{"n_head": 7, "init_std_qkv": 0.0236, "init_std_up": 0.0236, "optimizer": "adamw", "warmup_steps": 431, "decay_shape": "linear", "seq_len": 512, "train_tokens": 630800000}
Each number is 128 + 24 x the weight over its row's rms, rounded and kept within 0 to 255. Layers, rows and columns count from 0. The size above them is the row's rms in percent of the matrix's.

# layer 5 attention output (transposed), 448x448, rms 0.0345, rows 31-38,95-102,159-166,223-230,287-294,351-358,415-421, columns 336-447
size [ 94  99  97 104  96  98 104  99 100 101  98  98  96  99 105 102 101 100  98  89  89  97  86  94 100 100 104 108  95 102 107  96  97  98 107 106  94 101  96  96 107 112 101 108  97 103  99  93 113 102 107 110 119 110 104]
[[106 146 156  94 164 160 119 107 140 159 115 175 142 159 146 117 108 139 148  99 144 157 126 143  90 124 146 148 142 136  97 159 141 134 114 158  83 171 114  89 160 100  87  98 101 153 124 113  97 142 129 135 143 149 125  71 155 142 142 123 108  75 132 105 155 117 140 136 121 129 127 126 152 114 140 172  99  85 145 114 142 110 168 164 150 135 112 108  93 167 105 156 135 129 138 106 153 153 140 107  98  87 143  95 119 143 113 109 126 105 154  99]
 [120 117  94 103 134 149  90 141 122 139 153 126 148  88 151 118 161  85 123 122 113 133 142 164 150  93 146 112 137 115 127 121 125 149 112 158 132 119 149 142 105 144 130 138 144 174 100 135  94 160 179  92 125  72 145 127 180 155 123 153 145 122 131 121 104 137 162 115 143  49 105 125 149 103 137 174 115 131 165 129 115 106 160 111 131 109 135 132 102  73 128 131 135 112 157 155 101  99 140 126 135 136 141 157 131 130 195 124 156  96 185 102]
 [ 91 121 126 144 181 144 118 125 159 141 164 170 140 111 100 122 128 122 139 132 129 116 123 127 104 115 126 125 123 131 102  81 160 112 148 108 113 138 147 108 145 173 148 112 146 119 133 155 155 143 184 128 134 139 147 115 146 148 167 131 102 166 131 138 138  79 120 127 109 116 132 158 142 123 182  99 114 143 140 123 139 130  91 121  52 101 124 155 145 144 113 146 125 174 114  94 171 168 143 140 116 143 149 154 121 100 158 113 149 118 127 122]
 [147 133 156 111  98  93 134  90 106 133 128  88 136 124 120 113 146 137 111 167 115 149 102 103 139 128 112 119  86 134 103 152 121 128 145 135 137  94 121 136  97 172 144 127 116  98 149 139 127 124 104  99 115 125 129 153  98 110 136 138  96 136 159 130 106 106 117 108 147 139 124 136 130 172 157 149 113 116 109 118 150 116 137 163 143 152 150 145 127 118 175 151 139 138 127 128 158 146 142 185 103 120  97 143 156  95 111 149 124 150  70  90]
 [123 142 117 117 138 133  98 107  82 124 117 117 132  90  94  93  75 107 109 141  97 126 135  90  89 108 154 138  92  89 161 135 157 102 157 153 106 114 139 173  92  94 124 123 108 161 150 130 162 141 152 149 150 132 115 138 164 105 162 162 134 134 142 112 112 188  96 120 149 126 127  78 126 110 169 128 146 112 151 161 108  89  77 103 124 145 142 100 147 173 141 138 142  92 161 137 123 117 119 166 177 120 152 155 125 146 133 139 148 162 129 115]
 [149 133 135 148 133 141 138  64 153 110 145 139 124 105 122 137 111 162 132 136  88 108 115 153 106 109 163 117  87 117  98 158 143  92 132 149  96  93 153 153 143  98 126  98 110 137 156 128  99 122 149 157 108  76 111 131 152 138  90 123 169 170 131 125 111  97 105 137 166 135 140 155 127 137 163 132 125 151 167 131 136 102 128 127 123 163 164  92 112 165 132 122 104 108 129 131 139 131 146 141 123 154 141 152 101  57  94  93 156 155 170 110]
 [123 127 153 126 132 105 194 123 140 109 118 102 159 119  84 137 154 105  72 147 125 127  95 149 146 119  89 155  84 123 158 146  92 174 114 178 115 135  96 136 159  84 105 134 134 131 139 124 128 139 111 101  86 178 114 124  69 130 130 132 160 114 175  96 114  95 116 136 177 130 126 159 135 113 150 166 180 161 115 113 109 114 178 131  99 118 157  84 156 112  74 109 116 124 154 145 167 150 114 115 114 171 160 108 159 154  72 119 151 133 128 113]
 [121 125 123 128 121 142  80  95 144 184 103  95 131 148 143 127 122 128 146 163 116 157 108 166 139 109 131 136 160 130 159 118  99 169  93 132 120  96 122 138 107  83 106 118 108 145 132 106  99 171 120 144 133 127 144 120 146 101 105 108 166 155 126 111 134 130 121 140  84 106 159 131 114 159 127 152 114 162  97 161 143 147 118 129 146 141 112  99 100 147 121 125 157 136 170  87 134 136 119 174 101  74 127 124  67  93 160 114  87 138 119 115]
 [149 136 102 120 128 102 102  87 135 153 124 106 108  92 155 121 159 154 170 123 141 174 123 102 127 167  94 175  99 165 161 176 100 127 119 105 133 125 146 113 143 136 120  92 128 159 122 104 132 178 178  88 129 144 110 131 132 160 101 145 144  88 127 116 134 121 116 116 119 173 124 146 155 143 120 157 129 144 120  89 129 119 129 112 155 143 134  94 113 141 108 154  99 130 109 154 119  91 149 157 117 101 128 132 117 125 160 118 124  73 144 104]
 [ 88 119 129 109 122 111 115 109 125 132 119 100 136 151 158 112 152 111 151 135 140 147 148 126 110 140 100 134  90 126  95  95  84 122 112 109 150 127 151 157 166 112 100 101 136 143 117 142  96 113 167 140 114  87 121 118 154 121  72 137 139 136 118 150 144 105 120 138 182 120  96 135 141 132  67 156 107 132 117 124 137  72 161 128 105 126 119 146  88  89 140  89 143  91 174 118  88 135 119 131 128 141 129 125 139  97 121 109 190 111 155  80]
 [ 68 109 154 117  99 128 131 128 169 148 122 117 139 123 125 162 121 103 191 115 137 132 122 125 120 116 125 135  84 110 149 150 154 124  86 128 119 128 133 108 121 106 158 160 168 159 135 133 151 144 122  90 110 110 124 137 144  94 104 184 164 155  95 128 142 127 108 154 160 146 124 117 178 125 170 113 167 121 148  92 107 113 133 114  81 109 129  59 156 137 134 130  90 157 118 126 117 133 121 161 103 177 101 133 138 171 135  84 102 126 141 125]
 [147 131 170 132  83 133 112 131 149 124 112 116  81 120 113 116 121 185 135 120 118 104 131 109 122 132  97 172 134 111 101 147 102 121 148 113 143 114 152  89 113 136 124 121 150 111 131  93 132  96 115  91 104 142 105 133 134 113 186 100  85 120 152 117 101  82 126 140 139 145 119 141 116 156 128 120  93 105 118 110 154  97 151 170 127  93 162 133 135 139 154 142 135 118  91 152 165 144 134 112 134  79 126 121  95 128 104 144 104 103  80 117]
 [168 125 157 105 131 156 136 131 109 129 139 122 114 127 152 110 117 137 142 140 136 116 134 115  80 148 160 113 156 115 145 120 111 107 124 130  79 100 178 131 137 105 159  83 120 174 147 103 129 146 112 109 112 158 129 144 150 107 143 111 143  87 151 129 130 122  99 108 119 156 133 129 153 129 170 135 145 169 103 137 159  88 122 103 120 158  90  77 129 179 115 113 117 131 160 172 138 127 129 169 116 117 135 141 132 148 116 139 117 161 113 140]
 [146 121  99 114 140  96 121 102 120 154 144 149  63 112 120 146 148 150 146 154  82 146 121 139 152 138 164 118 128 135 128 126 118 117 152 180  80  91 120 123 135 124 142  86 138 145 113 132 126 137 168 117 172 107 133 121 106 111  98 114 124 164  91 102 133  74 105 133 132 117 102 120 120  98 113 123 100  85 173 156  87 111 205 140 126 153 112  77 120 132 105 109 131 127 136 100 112 146 127  97 125 137 119 121 169  76 112 145 127 138 129 132]
 [ 96 112 194 138 150 117 127 160 130  96 112 105 147 146 100 110 146 130 125 167  94 166 141 110 126  96 127 123 134 128 176 146 122 142 161 127  75 167 101 122 148 115  72 163 128 125 152 115 136 151 134  99 109 189  58 102 138  85 114 127 144  90 137 150 156  97 118 130 148 140 132 172 106  94 141 150 119  92 128 154 114 118 140 112 136 140 131  91 135 110 111 156 128 135 153 123 164 197 148 164 128  88 153 114 126 133 110 130 127  96 115 125]
 [151 135 177 105 160 132 136 109 152 133 130 133 103 121 163 156 162 102 133 157 141 118 132 148 140  93 192 114  99 162 100  98 123 152 150 125 143 129 109 111 137 118 152  98  55 125 186 131  84  88 114 127  93 124 137 141 142 158 108 107 175 153 132 142  91  96 143 146 129 124 113 134 129 170 109 192 156 114 116 150 120 115 158 150 148 105 119 139 113 121 109 148 102 130  93 118 105 158 107 147 140  81 111 159 123 105 126 122 109 121  70 125]
 [108 106 107 126 127  77 137 116 124 161 143 146  97 146 151 118 134 110 128 135 103 177 108  86 140 164  95 175 143  96 157 104  86 154 122  97 100 102 127 173 120 131 138  85  99 154 137 101 139 137 116 126 160 159 137 147 138 120 142 103 120 145 135 110 197  90 127 112 122 173 103 145 134 144 105 159 117  91 138  93 125 127 157 141  95 154 135 118 122 129 123 150 111  99 163 114 145 112 154 125 143 139 189 104 143 162 117 140  89 143 105 137]
 [ 86 160 132 106 126 108 142 127 110 129 121  95 150 158 127 111 147 143 168 151 115 172 190 138 161 123 119 174 136  99 165 187 148 106 115  87 114  70 153 110 132  91  93 117 118 171  77 122 125 149 145  98 147 121 118 141 113 127 116 188 142 102 113 114 128 125  76 131 165  74 134 120  86 114 123 123 158 120 113 141 111 113 154 140  83 121 133 102 142 145  93 152 146 101 157 102 115 119 120  94 175 197 171 145 107 101 116 148 111 162 155 133]
 [101 140 111 134 133  75  71 134  88  96 138 136 152 127 102  95 147 114 137 101 148  67 155  97 165 153 115 168 109 128 151 162 128 121  98 148 154 141 138 139  87 124 122 122 139 135 153 122  80  86 154 106  99 127 130 118 132  82 127 126 122 156 163 173 103 115 109 147 125 115 129  90 130 106 144 157 121 101 110 121 108 126 145 173 110 143 114 133 136  98 118 152 127 124 161 117 126 166 138 188 170  99 126 143 135 141 124 216 104 108 128 110]
 [140 184  94 135 133 107  85 143 131 140 104 128 133 112 105 144 156 117 110 169 123 125 106 158 107 100 190 137  87 114 114 119 117 127 106 122 154 113 129 123  98 131 157 110 139 103 112 140 109 109 147 120 127 140 121 134 101 146 120 125 123 124  96 149  95 166 143 145 152 150 164 119 163 147 129 134 106 134 121 121 145 103 192 104 171 124 113 133 128  68 128 111 123 119 142 152 156 141  91 135 156  78  91 130 166 114 133 130 162 114  72 168]
 [123 133 116 125 132 108 125 108 123 146 146 152  88 146 111 147 143 102 129  92 158  97 129 102 148 126 152 133 120 127  85 102 121 154 125 146 132 108 130 104 148 114 120 123 145 125 146 165 148 121 125 146 107 134 124 126 142  65  89 123  99 144 141 108 122 116 162 134 121 124 107 117 118 107 112 155 133 112 150 173 132 118 157 146 112 115 128 144 104 123  63 124 103  77 121 150 157 116 136 143 111 131 110 150 100 131 140 168 159 136 154 144]
 [103 142 132 154 132 139  90 124 150  97 139 123 152 112 126 184 150  81 120 126 161 110 158 147 103 167 152 100 103 139 102 147 125 109 138 127 109  85 122 125 122 150 186 147 121  98 101 161 141 133  95 190 144 120 136 123 141 166 119  99 137 130 160 132 154 108 109 110 157 141 151 118 163  93 158 151 156 108 113 101 142 158  96 138 126 128 159 160 168 116 137 128 107 115 155 109 121 121 110 121  98 133 125  86  90  74 152 114 155 114 133 104]
 [124 132 115 136 168 118 117 168 134  69 155 132 151 140 112 126 123 124 142 182 131 120 149 174 142 110  82 141  93 100 139 103 133 129 131 150  94 114  95 160 120 132 125 118 148 126  92 146 114 104 119 180  96 124 127 148 137 141 140 113  99 114 158 170 129 122 147 114 154  82 158  72  98 123 123 155 143 156  87 174 142 127 135  92 124 136 155 149 153 162 136 110 144 135 186 104 137 126 128 130 129 134 138 121 131 155  99  74 123 132 133 145]
 [112 133 159 125 142 138 128  86 119 159 121 125 120 114 148 109 168  92  71 151 152 206 134 142 116  97  81 121 160  98 113 135 102 119 153 108 120 129 126 154 136  89 119 112 104 138  88 129 122 152 146 121 141 132 135 126 111 145 120 109 139 121  79 108 130 102 145 144 101 143 151 118 141 121 102 181 132 102 145 107 162 129 148 140 108 157 142 116  59 178 118 137 119 119 101 134 116 106 123 118 123  47 111 134 144 106 131 159  93 121 105 136]
 [112 108 134 103 177 136 126 110  83  97 128 149 165 145 161 159 122 107 130 119 108 101 127  76 153 150 148 120 105 130 121  96 129 129  87  99 105 109 116 129 138 160 103 106 136 156 133  82 148 121 108 182 122 140 138  93 122 139 146 119 177 134 148 150 131  65 123  96 167 135 118 136 133  73 106 139 112 102 115 161 116 150 128 152 128 119 135 130 144 180 121 163  90  93 175  75 134 150 152 118  79 116 174  99  64 115 161  79 132 125 159 141]
 [ 92 129 139 137 119 150 110 162 111 156 134  70 158 164 106 165 125 125 147 120 152 138 135 150 142 133 104 106 122 128 134 169 118 110 127  84 130 128 145 131 143 135  81 132 163 143  97 127 114 134 144 122 152 127 133 113 155 139 125 131 144 135 159 132 151 139 145 132 125  95 123  98  96 131 121 122 145 157 139 111 114 141 126 124 125 107 156 104  98 147 126 111 136 115 157 155  85  78  76 108 139 133 128 144 145 132 156 106 143  86 146  85]
 [129 113 151 160  93 144 128 134 138 105 103 142  98 172 125 189 156  90 126  81 135  82 138  92 150 152 150 131 112 171 136 106 175 110 116 154  86 163 146 124 142  79 139 133 147 132 117 128 131 118 150 123 115 114 147 142 127 159 148 132  79 121 161 121 100 136  82 124 109 116 134 121 132 145 136 151 133 140 151  86  78 111  76 134 117 149 114  84 148 145 113 145 148 128 146 126 114 134 146 177 139 132 144 113 111 145  98 114 131 178 147 126]
 [157 175 118 126  71 111  83 109 148 159 124 158 115 106 112  88 106 147 149 146 108  74 140 136 132 127 167 145 138 149 127 155 165 165 125 111 135  99 112 156 148 149 167 131 170  80 135 127 129 132 126 112 150 161 103 151 170  84 113 159 112 131 120  85 118 163  97 160 146 138 100 104 141 158 152 111  94 104 107  92 122 133 135 134 127 145 126 157 125  83 162 137 145  73 110 134 158 139  84 104 153  92 117 135 148 114 125 142  79 115  84 153]
 [119 128 148 162  88 122 120 130 126 126 148 152 130 126 126 146 150  74 136 117 110  95 157  61 137 164 154 156 120  94 150 135 152 149 150 131  98 114 110 149 135 110 122 167 115 149  95  94 154 141 133 185 158 123 134 125 133  94 143 129 162  96 159 150 120 112 125 124 155 155 100 135 141 128 109 125 141 151 140 106 141 115 120 125 105 164 119  99 179 147 149 127 151 102 167 146 117 149 144 171 131 164 151 126 145 165 160 107 118 149 167  89]
 [113  87 144 132 173 140 137 148 137 147 179 139 134 138 107 123 144 125 132 124 107 173 103 113 122 144 127 124 118 153  97 155 158 115 120 131 153  91  91 114 125 145 146 105 159  94 141 158  61  73 114 178 101  95 126 142 138 111 112  89 138 143 100 148 164 129 137 130 151 118 105 142 141  98 158 123 115 155 112 162 124 118 115 139 110 133 136 122  89 151 119 133 127 142 145 137 178 106  95  79 111 127 119 135 126 112 107 126 124 111 143 124]
 [134 143 152  73 129 119 131 112 132 109 116 148 164  84 121 139 157  92 129 154  98 142 167 120 153 126 105 118  94 143 130 140 143 161 147 147 121  95 107 142 118 147 112 140 146  96  97 127 159 101 125 138 129 170 117 123 107  95 191 133 153 110 165 115 122 172  74 146 152 141 120 158 100  98 127 165 100 130 139 115 168 138 157 131 146 130 119 103 158 131 122 162 129 132 157 127 140 155 101 109  95 130 123 121 127 143 104  92 158 145 128  90]
 [129 125 135 113  94 127 123  91 128 126 147 101 140  98 164  97 156 119 121 144 129 120 159 167 152 120 128 136 124  97 195 128 142 146 135 133  71 104 116 126 145 132 124 154  67 143 165 100 117 109 151 176 136 126 108 159 140  89 103 142 145 112 138 137 156 149 111 167 104 134 140 115 147 154 126 182 137  99 188 139 111 133 121 102 111 129  79 146 158 137 110 155 117  95 117 104 106 131  86 165 166 107 116 115 141 174 142 123 132 158  98 116]
 [103 101 143 122 175 131 174 146 112 116 169 119 136 109 167  96 126 148 141 116 153 147  90 126 147 115 133 114 129 123 126 108 169 123 121 164 118 161 125 116 136 137 117 149 121 176 106 133 130 133 121 172 112 147 155 135  97 142 155 129  85 133 161 120 154 163 178 128 118 128  95 159 111 103 132 122 141  88 171 176 118 135 204 129 105 137 112 150 129 105 121 147 118  79 134 110 167 145 111  97 133  97 147 135 153 114 134 113 128  90  80 158]
 [149 128 105 104 137 108 107 154 112 145 160 133 114  94 180 123 144 137 121 135 110 108 116 137 121  92 105 119 177  81 128 144 127 126 135 140 102 124  94 124 127 157 125 116  90 137 121  81 132 146 153 126 102 140 190  93 173 156 155 123 151  95 139 131 108 113 185 133 133 118 145 119 123  89 124 146 140 115 168 128 133 128 156 136 131 112  85 150 110 103 119 147 101 153 117 157 129 113 115 134 169 137 159 146 141 123 186 113 109 144 157 105]
 [ 94 124 113 144 123 158 109 114 119 105 152 129 135 125 151 177 132  96 116 135 121  84 162 136 136 135  81 110 126 137 116 122 133 127 130 121 112 144 147 114 123 135 145 193 130 130 148 153 117 138 101 123  84 107 156 118  96 148 146 140 104 106 143 145 152 143 121 110 135 121 166 156 121 125 136 115 141 104 122 172  76 133 122 122  81 141 119 133 155  74 142 163 140 170 146  94 109 113 129 137 100 117 116 144  88  96 126  95 138 149 138  83]
 [157 124 130 141 141 127  85  83 118 127 107 147 135 116 150 128 145 131 107 179 125 135 127 141 107 106 159 121 111 134 112 110 140 150  83 139 128  99 126 151  89 144 146  78 163 134 142 152 157 123 154 125 128 104 161 170 129  51  75 126 112 100 128 110 128  69  89 118 158 162  93 126 132 156 103 142 132 120 117  97 132 128  85 137 161 115 159 118 123 141 122 123 169 173 110  86 160 147 143 161 114 103 128 153 131  80  83 141 119 104 119 112]
 [171 160 156 163 103 109 104  98 140 101 135 127  96 113 102 101 111 129 130 102 126  88 126 116  91 202 161 170 145 135 103 142 146 144 158  84 108 142 140 110 107 103 115 125 167 143 108 118 121 119 166 156 126 110 148 116 173  88 159 159 119 138 116 146 114 160 131 114 128 155 123 124 126 143 145 122 102 142 164 145 120 139  96 115 130 111 108 155 132 135 131 153 177  81 148  77 111 139 122 178 142 140 163 154 125 118 127 119 104 144 112 174]
 [139  89 138 145 144 133  96 130 116 146  96 165  87 177 134 118 131 160 145 175 132 118  84 112 134 143 177  87  98 121 141 135 165 103 138 105 141  97 138 127 137 130 106 100 122 128 163 132 106 118 119 163  95 108 161 148 140 118 130 115 160 136 116 132 124 115 146 145 144 158 108 117 124 117 115  86 103 132 158 141 125 129 121 126 116 138 141 107  95 147 122 137 145 142 141  87 134 114 152 105 142 114 151 119 120 113 104 138 131 108 135 116]
 [113 106 112 129 130 143 161 157 142 115 121  88 142  98 158 112 164 137 128 127 118 100  99  87 104 110 168 113  82 143 111  86 168 100 123 148  98 136  87 137 177 128 130 134 148 143  82 113 165 124 101 127 159 126 123 163 140 107 133 125 122 106 162 137 181 125 108 138 171 111 171 145 155 122 126 140 111 163  77 112 115 158 129 133 107 143 154 114 118 173 105 133  73 107 151 121 171 122 118  99  87 173 122 138 134 143  88 113 146 116 155  66]
 [125 107 122 141 149 137 109 132 128 168 148  90 166 101 114 154 102 137 132  99  99 157 130 151 136 125 134 135 107  95 168 155 155 111 112 140 154 146 113 145 139  63 117 113 121 106 143 154 145 159  94 126 113 136 147 104 126 137 132 136 126 144 124 121 101 163 104 173 122 103 161 106  91 139 139 162  78 143 142 153 144 139 100 133 150 146 111 125 156 127 142 119 123  93 149 119  76 117  97 142 136 101 107 137 140  95 191 103 140 113 110 135]
 [124 125 102 109 141 124  98 107 100 124 108 156  81 114 140 140 165 164 149 142 102 144 107  96 188 176 142 170 141 148 140 130 122 155 101 124 122 143 121 110 154 169 105 105 140  96 129 113 165 105 135 171 158 131 141 138 153 160 143  78 149 128 136 101 156  77 113 112 110 137 133 127 146 121  88 121 106 112  94 115 124 153  99 123 118  97 124 147 119 141 126 107 111 114 149 127 127 114 202 133 134  80 135  77 116 142 105  98 133 159 141 178]
 [ 96 138 151  98 111 122 130 168  96 101 148  90 110 130 167 119 136  96 174 145 135 127 135 138 124 157 138 110 135 141 154 155  96 112 119  77 106 122 142 103 118 126 107  75 158 157 123 123  76 163 105 127 109  95  94 106 131 159 128 130 142 118 138 123 126 110  82 130 158 125 107 138 136 103 105 156 107 140 130 121 131 150 136 121 139 149 173  98 129 118 115 131 131  95 158 145 156 136  86 100 137 115 102 121 111 135 123 142 148 112 156 110]
 [135 106 173 142 137 142 116 146 132 133 105 178 134 165 104 156 149 107 158 127  82  83 124 111 137 137 157 142 104  95 181 124 141 107 100  99 129 134 141 130 140 135  92 142 171 166 125 111 140 118 155  97 130  94 137 170 133 146 124 156 101 173 150 162 155 123  75 156 143 140 106 133 153  97 152 132 148 126 105 122  78 117  99 154 114 120 155 103 135 138  94 195 110 121 116 107 153 152 107 159 129 149 122 123 106 143 106 109 120 142 118 118]
 [142 179 180  95  87 115 116 125 161 126 159  85 122 118 118 143  91 179 168 117 123 115 119 129 113 120 143 121 112 159 138 175 106 115 122 142 126 119 166  95 137 132 143  96 153 120 117 118 150 113 100 131  77 165 110 113 142 153 111 115 122 144 119 139  74 123  78 175 177 113 113 125 129 143 145 124  62  80 137  85 141 128 139 160 118 105 141  95 138  60 157 123 107 108 110 185 155 123  84 124 152 172 149 140  76 120 102 132 135 114 101 125]
 [122 170 111 161 127 179 131 134 108 107 127 157 127 158 167 140 126 135 103 125 142 130 133 127 115 168 180 137 116 110 125  98 146 119 158 152  88 119  99 163  88  84 137 103  82 120 168  99 151 120 113 134 139 147 152 125 161 142 146 131 121  89 128 121 114 176 124 123 180 146 134 146 178  93 117  94 154 140 135 149 171 129 118 123 126 153 111 115 186 133 118 120 117 138 131 181 138 155 158 177 134 139  97 128 138 135 137 152 119 134 140  77]
 [164 124 119 139 120 128 128 127 177 134 132 110 136 120 161 151 118 143 112 116 118 133  74 143  97 159 120 143 106 168 109 163 144 118 129 152 103 127 102 146 157 140 100  89 122 111 145 139 120 154 160 145 118 105  85 105 138 139  89 134 101 158 134 115 157 121 108 149 132 159 121 141 123  82 179  94 102 118 156 134  81 149 161 148 125 181 113 109 139 124 104 123 134 140 124 133 118 118 137 129 136 137 121 145 135 100 119 124 131 107 116 111]
 [136  50 171  92 107  80 118 149 109 141 165 168 130 124 137 137 155 122 142 149  99 104 135 116 129 104 128 107 100 129 170 142 104 101 147 124 121 124 129 133 175 154 106 121 138 116 167  89 105 112 139 135 121 159  90 115 121 135 166 121 127 134 164 112 147  94  98 162 144 139 166 106  88 108 106 183  96 105 163 139 163 137 107 117 111 138  85 142 145 149 173 107 154 121 145 162 174 143  98  97 152  83 125 114 124  99  81 134 126 145 129 133]
 [130 129 160 124 131 128 118 135 160  91 143 142 116  86 171 141 164 134 157 149 172 109 125 151 107 124 109 161 136 123  98 152 160 159 105 160 122 122 129 107 115 110 136 106  70  78 125 130 113 108 157 177 145 179 156 149 147 100 130 104 133 117 102 131 118 134 155 153 101 146 124 119 131 145 104 176 141 145 150 124 136 124 135 135 163  92 129 167 131 131 119 164 110 106 107 129 180 151 100 158 146 124 128 104  95 172 106 135 108 130 135  93]
 [115 138 117 107 129 129 122 116  91 107 168 135 133  69 165 102 138 129 142 154 106 122 165 143 151 125 105 145 139 125 136 161 138  91 101 106 142 112  86  92 141 103 115  98  85 103 115 107 143 124 135 122 128 139 135 142 120 170 115  90  69 107 133 147 163 160 123  86 157 126 180 108 131  77 143 144 155 139 130  76 123 151 126 143 120 143 193 120  78  88 115 161 121 156 166  95 109 105 125 128 126  95 134 139 169 114 116 109 100 145 112 175]
 [129 132 129 135 152 154 118 135 112  96 148  94 135  92  96 128 144 161 151 156 142 118 166 154 114 102  97 163 144 146 128 131 151  99 132 107 108  89 118 144 128  88 161  78  87 119 153 133 105 104 144 130 122 153  97 100 109 172 150 124 117  75 125 164 111 126 130 142 147 122 123  93 149 121 124 131 144 144 130 134 121 113 140 163 107 121 163 140 110 117 114 111 131 180 145 111 150  99 108 133 127 140 118 134 130 113 132 110  66 130  87 106]
 [107 102 141 135  85 128 180 138 127 107 132 133 128 117 125 106  92 136 141  89 160  98 129 112 116 134 154 172 124  99 101 112 111 138 191 142 162 142 175 136  97 160 141 167 141 122 143 165 113 137  59  99 125 129 116 141 167 116 118 140 170 122 109 160 161 128 114 161  89 136 104 129 162 151 137 137 106 100 138 124 101 103 127 168 121 106 135  94 137 123 127 113  94 159  84  96 166 154 147 112 122 147 129 116 131 147 153 143 142  98 155 120]
 [159 122 159 117 121 132 126 181 133 107 144 127 163 104 130 117 138 125 136 132 146 124 105  80  96 168 124 156 112 140  89 133  81 106 138 162 107  95 100 155 134 112  82 117 139 156 102 137 134 118 160 145 156 105 151 134 107  94  82 101  89 172 141 111 137 160 126 115 136  99 160 149 101 110 127 103 113 124 104  90  96 136 112 103 101 142 117 110 144  84 109 142 153 130 121 133 144 167 101 144 146 103 148 105 125 111 124 101 115 140  86 157]
 [132 152 134 130 168 127 114 129 107  98 139 146  92  98 165 118 117 116  93 126 111 113 127 122 149 172 153 124 111 150 110 112 151 107 100 126 129  85 144 100 108 112 102  91 150 134  80 129 129  90  87 170 108 153 110 133 126 130 180 117 127  84 116 114 139 169 146  79 118 131 164 103 116  96 127 138 128 121 120 132 158 102 157 129 138 132 112 113 147 101  81 105  90 109 162 111  92 113 137 143 109 140 150 118 156 155 140 155  99 107 132 150]
 [125 150 134 138 135 132 118 113 139 163  96 124  88 130 154 122  81 123 110 127  86 107 115 104 114 137 164 153 145 149 142 100 155  91  99 153 137  73 137 132 104 137 150 167 123 151 155 131 148 114 135 118 128 147 116 152 151 124  87 122 146 126 108 119 135  49  91 161 121  82 166 117  98 114 162 154 133 126 185 149 131  88 130 143 127 110 132 120 105 133  95 147 141 123 108 143 133 151 125 142 149 157 145 135 118  97 135 144 147 148 153  92]
 [ 95 118 138 139 139 114 157  99 191 155 116 103  87 156 108 119 155 105 119 109 108 111  69  83 138  86 105 136 149 116 155 123 118 164 138 147  75 167 106 152 178 150 193 191  99 124 129 130 133 150 134 118 131 120 158 125 120 143 117 143 121 119 142 118 138  54  97 169 120  82 105 107 139 132 133 151 125 118 116 183 130 160 152  98  84 131 129 105  91 156 139 138 144 147 101 103 117 148 136 111 169 135 136 134  79 166  82  95 152 111 127 123]]
# layer 5 attention value, 64x448, rms 0.0322, rows 32-38, columns 336-447
size [ 99 106 102 101  99 100  94]
[[107  94 114 134 113 144 140 169 171 132 115 142 129 155 110 147 117 121 145 129 112 128  76  99 165 109 149 124 142 128 142  91 142 119  89 141 159 157 132 106  84 139 116 117 153 140 117 162 115 144 115 135  94 116 109  72 118 131 121 128 141 142  76  99 151 147 111 154 154 128 115 157 159 133 140 166  95  99 114  81 154 157 154  97 139 121 156 143 111 126  98 149 133 146 138 136 149 171 169  81 110 107 115 100 163  97 166 121 140 157  92 121]
 [147 116 130  84 119 110 127  96  88 136 130 147 164 139 110 112 150 168 129 146 123 165  58 115 177 112 143 112 110 120 110 128 100 122 107 159 113 103 116  95 182 147  95  78 103 122  96 167 141 134 137 169 155 106 120 137  82 150 111 146 128 106 144  96 161 117 166 143  94 150 116 147 113 158 116 127 144 153 146 160 142 106 112 118 166  98  91 136 145 169 151 122  83 121 139 155 160 117 137 157 111 183 130 118 141 116 138  95 150 109 103 141]
 [120  95 165 123 146  86  89 147 114  92 132 112 154 145 170 120  79  75  73  80 126  80 127 153  99 148 139 133 118 143 116 148 140  91 154 114 116 105  89 149 133 102 164 114 122 169 161 121  96 112 115 102 123 104 132 110 163 138 110 159 129 129 151 132 140 136 152 108 134 148 140  81 103 155 111 137 156 111 159 124 114 166 134 181 111  93 150 100 139 123  92 102 102 140 123 127  92 114 141 124 106 140 154 131 133 131 139 155  91 150 146 152]
 [143 111 114 158 157 156 160 114  92 105 122 139 124 138 151 125 123 107 113 132 113 150 151 133 168 110 155  97 113 150 110 157  90 135 131 175 113 109 175 133 112 122 120  90 119 120 137 117 159 120  93  85 163 140 117  92 102 157  94 139 102  72 108 130 124 114 117 141 147 139  98 117 144 110 161 147 161 148 110  96 158 142 106 155 100 117 145 144  99  78 147 144 119 160  94 161  67 129 117 143 102 109 132  63 107 126  94 135 116  84 119  97]
 [166  89  89  95 168  70 166 143 156 150 102 106 161 152 124 123  89 154  75  99 142 137 131 129 106 160 105 141 135 113 171  96 115 159  87 154 122 121 136  96 112 150 127  75 135 167  97 131 148 108 132  90 183 134 159 122 119 143 114 114 139  99 105 134 118 143 126 160 116 119 140 132 108 166 106  92 100 161 164 116 130 122 111 131 150 133 143 106 110 160 122 116 128 162 146 121 118 158 114  90 146  96 139 153 136 148  97 145  98  96 101 150]
 [171  87 175 112 124  88 119 124 121 110 129 118 159 130  79 115 114 131 106 114 133 106 126 133 129 151 152 151  99  92 151 129 140 100 167 107 161 140 125 103 153 158 141 105 124  77 124 136 152 136 109 163 116 126 146 137 110 165 157 161 111 154 112  76 112 150  92 162 122 134 140 155 134  94 129 111 161  70 140 119 147 122 110 142 149 121 157 159 125 160  93 136 150 101 142 141 137 100 126 113 136 105 157 137 130 113 146 108 114 126 140 125]
 [133 125 159 114 117 117 168 163 160 109 105  87 148 104 129 123 124 135 159  79 144 125 116 154 147  97 145 145 124 111 178 105  98 140 129 116 108 108 107 136 147 162 129 156  92 117 156 145 165 100 105 149 115 151  98 100 122 142 164 100 119 116 123 163 142 139 169 124 112 121  97 124 105 124 163 104 107 140 136 163 133 118  96 161 119 156 141 104  78 124 108  95 156 137 104 103 159 113 166 103 124 104 113  98 113  82  93 135 150 103 149 105]]